config = dict(
    head_dim=64,
    norm='layernorm',
    init='normal',
    init_std_qkv=0.0361,
    beta1=0.95,
    max_grad_norm=0.5,
    warmup_steps=200,
    schedule='wsd',
    doc_mask=False,
    dataset='wikipedia_en',
)
Each number is 128 + 32 x the weight over its row's rms, rounded and kept within 0 to 255. Layers, rows and columns count from 0. Numbers have three digits each. The size before them is the row's rms in percent of the matrix's.

# k: layer 6 attention key, 192x192, rms 0.127, rows 182-191, columns 64-127
# q: layer 6 attention query, 192x192, rms 0.124, rows 183-191, columns 64-127
# v: layer 6 attention value, 192x192, rms 0.109, rows 128-138, columns 64-127
# o: layer 6 attention output (transposed), 192x192, rms 0.0824, rows 128-137, columns 64-127
k182 124:158159200080142147094146117083108133133133149159106135091092134109141119094128109146096134135139104107122125123158157164082167104116145091158131104107091191130109120145081093097150126142124171
q183 115:127139155133154075048087074110124119070141097103102134098141138163139136111174147172150130165127111101113149139126111113178124187173080142158118116177121141109148152127179112167068180136111122
k183 118:100078117108144070118089117134145151093084154092144101138120145146095110136089174189140168157132138075132136120134156130145140164076083132133076139125139133078096125170146152166120167104200178
q184 115:138086181119217130152154112121148126080180126143158167117083075155159113169109077109164158184134131172077162117149161037146145134103119121161125197135120135140109130094152161104138154120062102
k184 123:078117140102145148122163152109085062079128115070150134195097074132173082109087113087113127151086114129150184149148119070131159084084135155138166156118117132194139107134123129141157146119077149
q185 114:119117134086187172112161112068173160170086122102171139140117091115181125120147146110155128122143121166125131124113154128128149091076132116093142137141130147110145124173090098173123148103096149
k185 118:088148151108173144080195111143161158171029120124122116160073121124210104127084126171194159136084102157118136154113146110090117107111179127149138134151109093091153164162097127150120067032119112
q186 109:124170148129149160114121097117114161141135181107120132107130133148177105115086167055157048105075178170060115161101129125142061131131081159152128142177117137113178159156107071068175156080132114
k186 118:098143110149182140157150120144134144165111171109144120139144157179146111110104137085122073114224107192099041134080115156146122105166101136173168161146140100085141120105120088121135166118140064
q187 115:069068076122170112145153096139105159088166137130192102164094112158078140208148104120110182129106115200162098104165149149080111174104193057145143193043113151117141156155153114112107121120091110
k187 115:087084056087172134102124068137132142074139125105145083115095067117142186155097123145106080181088125139098126150169106104097150108152145095136065180126122153110185124121183136111187177140177147
q188 110:091082144138131112143119136071118115189109131074071149155158098145103159119173174141130170103097094138140128105133070113131117169123129089113139154099134076180142085145122097119104146121144146
k188 121:089110155147080103060123105106069118181106170093119135125097179124119173109151155146104119130083155151110073140131107157103115124113182178113146132107064152178202150142074110134078128168201141
q189 118:106148140143124102154110124140137113178157102100071168115108143067130149140125121123136171131120144157157123141120130116164181156141136102126039128157072145150089127111189161132133118132088136
k189 118:065154150114116113146117139166104082105177131138125137163121082061150177177125146085130179169118094140125149147083132115113147150142075091143051148122084126056141135119170089169121116108128159
q190 105:126157129072098162132127145210083143157150144166171091076128160117129128159160100136115098123105111133093072158124135212191100142164089012089146129118154141125152106190124185148152091047128186
k190 115:138148075078137122096133110155126149145105062058085143122124177144182186146133087130135122104086117091085083147153102144185056141164174122169138142155133171148117125143126162101082135098079230
q191 112:191153144100027074137116048111099162131109156134129104103090139159161104180138124132194120095131103154101126153103134125107131100142162078167131126112139122138168140144092132119160123138180088
k191 118:133146093160068081125121085103046142136117105151124152091121054119113169119148136188165121075126134088110173159098129180136122104140146049128137167095132104144150137096083181123173135159092172
v128 112:132085176104135193076104117159128082163106138090065125178154121108152140121046149101170115187169159160111126134148171090089160163123152120126160052153056152109140105107129152137133088148145111
o128 120:170207129155139145149139141122179152083165149148114153129078144115123176127190137111135198091091171126092096099153073180175142082091122147092110149160184096141148165185079136197164110126154119
v129 109:114091081142068138109198147136077131137094142107166128110173147113176175132104134150166102118117075098142125147166174132105109165141142107101161095099118134161135112118119156147120068104079117
o129 108:138135124186144119132069105137147136104103136125107143131120160099116109091172138133156159145206167201139136136115154156060160105120154128109161148182129110096117101097141149152132165146210139
v130 105:201183103099088161168118168122155130092063105095148088128128121117151140111106122159088102174164104073091138136169109173167160152112182143129075138160143059109143102062141135121154119096173224
o130 114:077050138140099145136105114149094156148067147113147171137079123082146151106124123058077097096077147126109171130122169146121113121154081086105144140161131199094113153169086135123166151117144140
v131 115:105059130111111148138160170119106139141093135102120116100100054142115094175159117192081161119173113143105117142121148126125129135147075166078145067135111114115129124085119113163179156110134167
o131 120:154162143137160101141121131126210116136127156128097107148121173156148115101128169084152064135138136174085117119126108162162114110132106096165124168080108114095166066112105137106066099170109075
v132 109:100124098153167214108172147129155135168087071181122104138115133124140083146190172135110081160078150102135168177123090126148085072111091098092112111144161156118098114118150182069175156151131171
o132 111:141129142105092124121113077109141081098137138076176182147145092120098192055160155139083168150088090136077112095103155163192107120079170192144164127121110071151121075151083126121076064115157114
v133 113:126138137052117126057125174142143138177141136126130160146137132148156119143106128136128172170165120170120186125107131163115092140120129107159162161114190175183125131130074146088159134133121088
o133 120:151148100191138127173143109108170163090126171131176072188126166121175118156123174089101111101114116148163152124151121121137167146126087097126154096151115121130124106045141164107113135133111154
v134 104:147079176068181058143162146108148100039084078129126093127047157135157141136203143178090135123114125112184076179098153121123103171108154137137097134119094101097172095114074135144072112113186136
o134 115:131160181143110185132137141102072106173110169142130142142138127111119099115077107054155141153149136155053175106114111087129174084116193138100120117165121151143117089114174111116129131152142176
v135 102:133127114161125095142150118102147098174164165153134124104080084112148111110118153109083097104122091123151163113088141172113169088109100114103099115194090106145111058162128149139123142081101119
o135 102:108166125082105161105089106102133173073137122153095119145182193114099171129093158151105160128148129135055130073175102093188115169132109172168168103086185152068099140119130138099071116135077145
v136 112:180177134136146164176065091118173076162089094170134145115148118165179069140134084158223112119148139099150083086168077093087089173098139125146149157124171141135141156127161100081149127072177168
o136 112:132089120151156139147143103117106188164150089126142134165105159119114196149124139188115120157144176156158168154135183185123156114174157134138086150133097128115121143181162114127086141108127059
v137 110:089110140086081144047154090071193104117114136113079081164165135047065149108171124089105122100171136110120136140059089103043087143155087155132165073138103092079209150131120128197152143138163151
o137 119:069188132121129084160121110128050114183133113130150148134060083089195066124097131126156065115193070130153139111220124085171116147134093113117121156128088115155108125154111117143091095107141121
v138 105:097130124110130110102180107160141152133124095089097144067085106174159111148124092130114171150172167120157121120182136130122133091175126167138138155180120183136153121134101165188153124205170110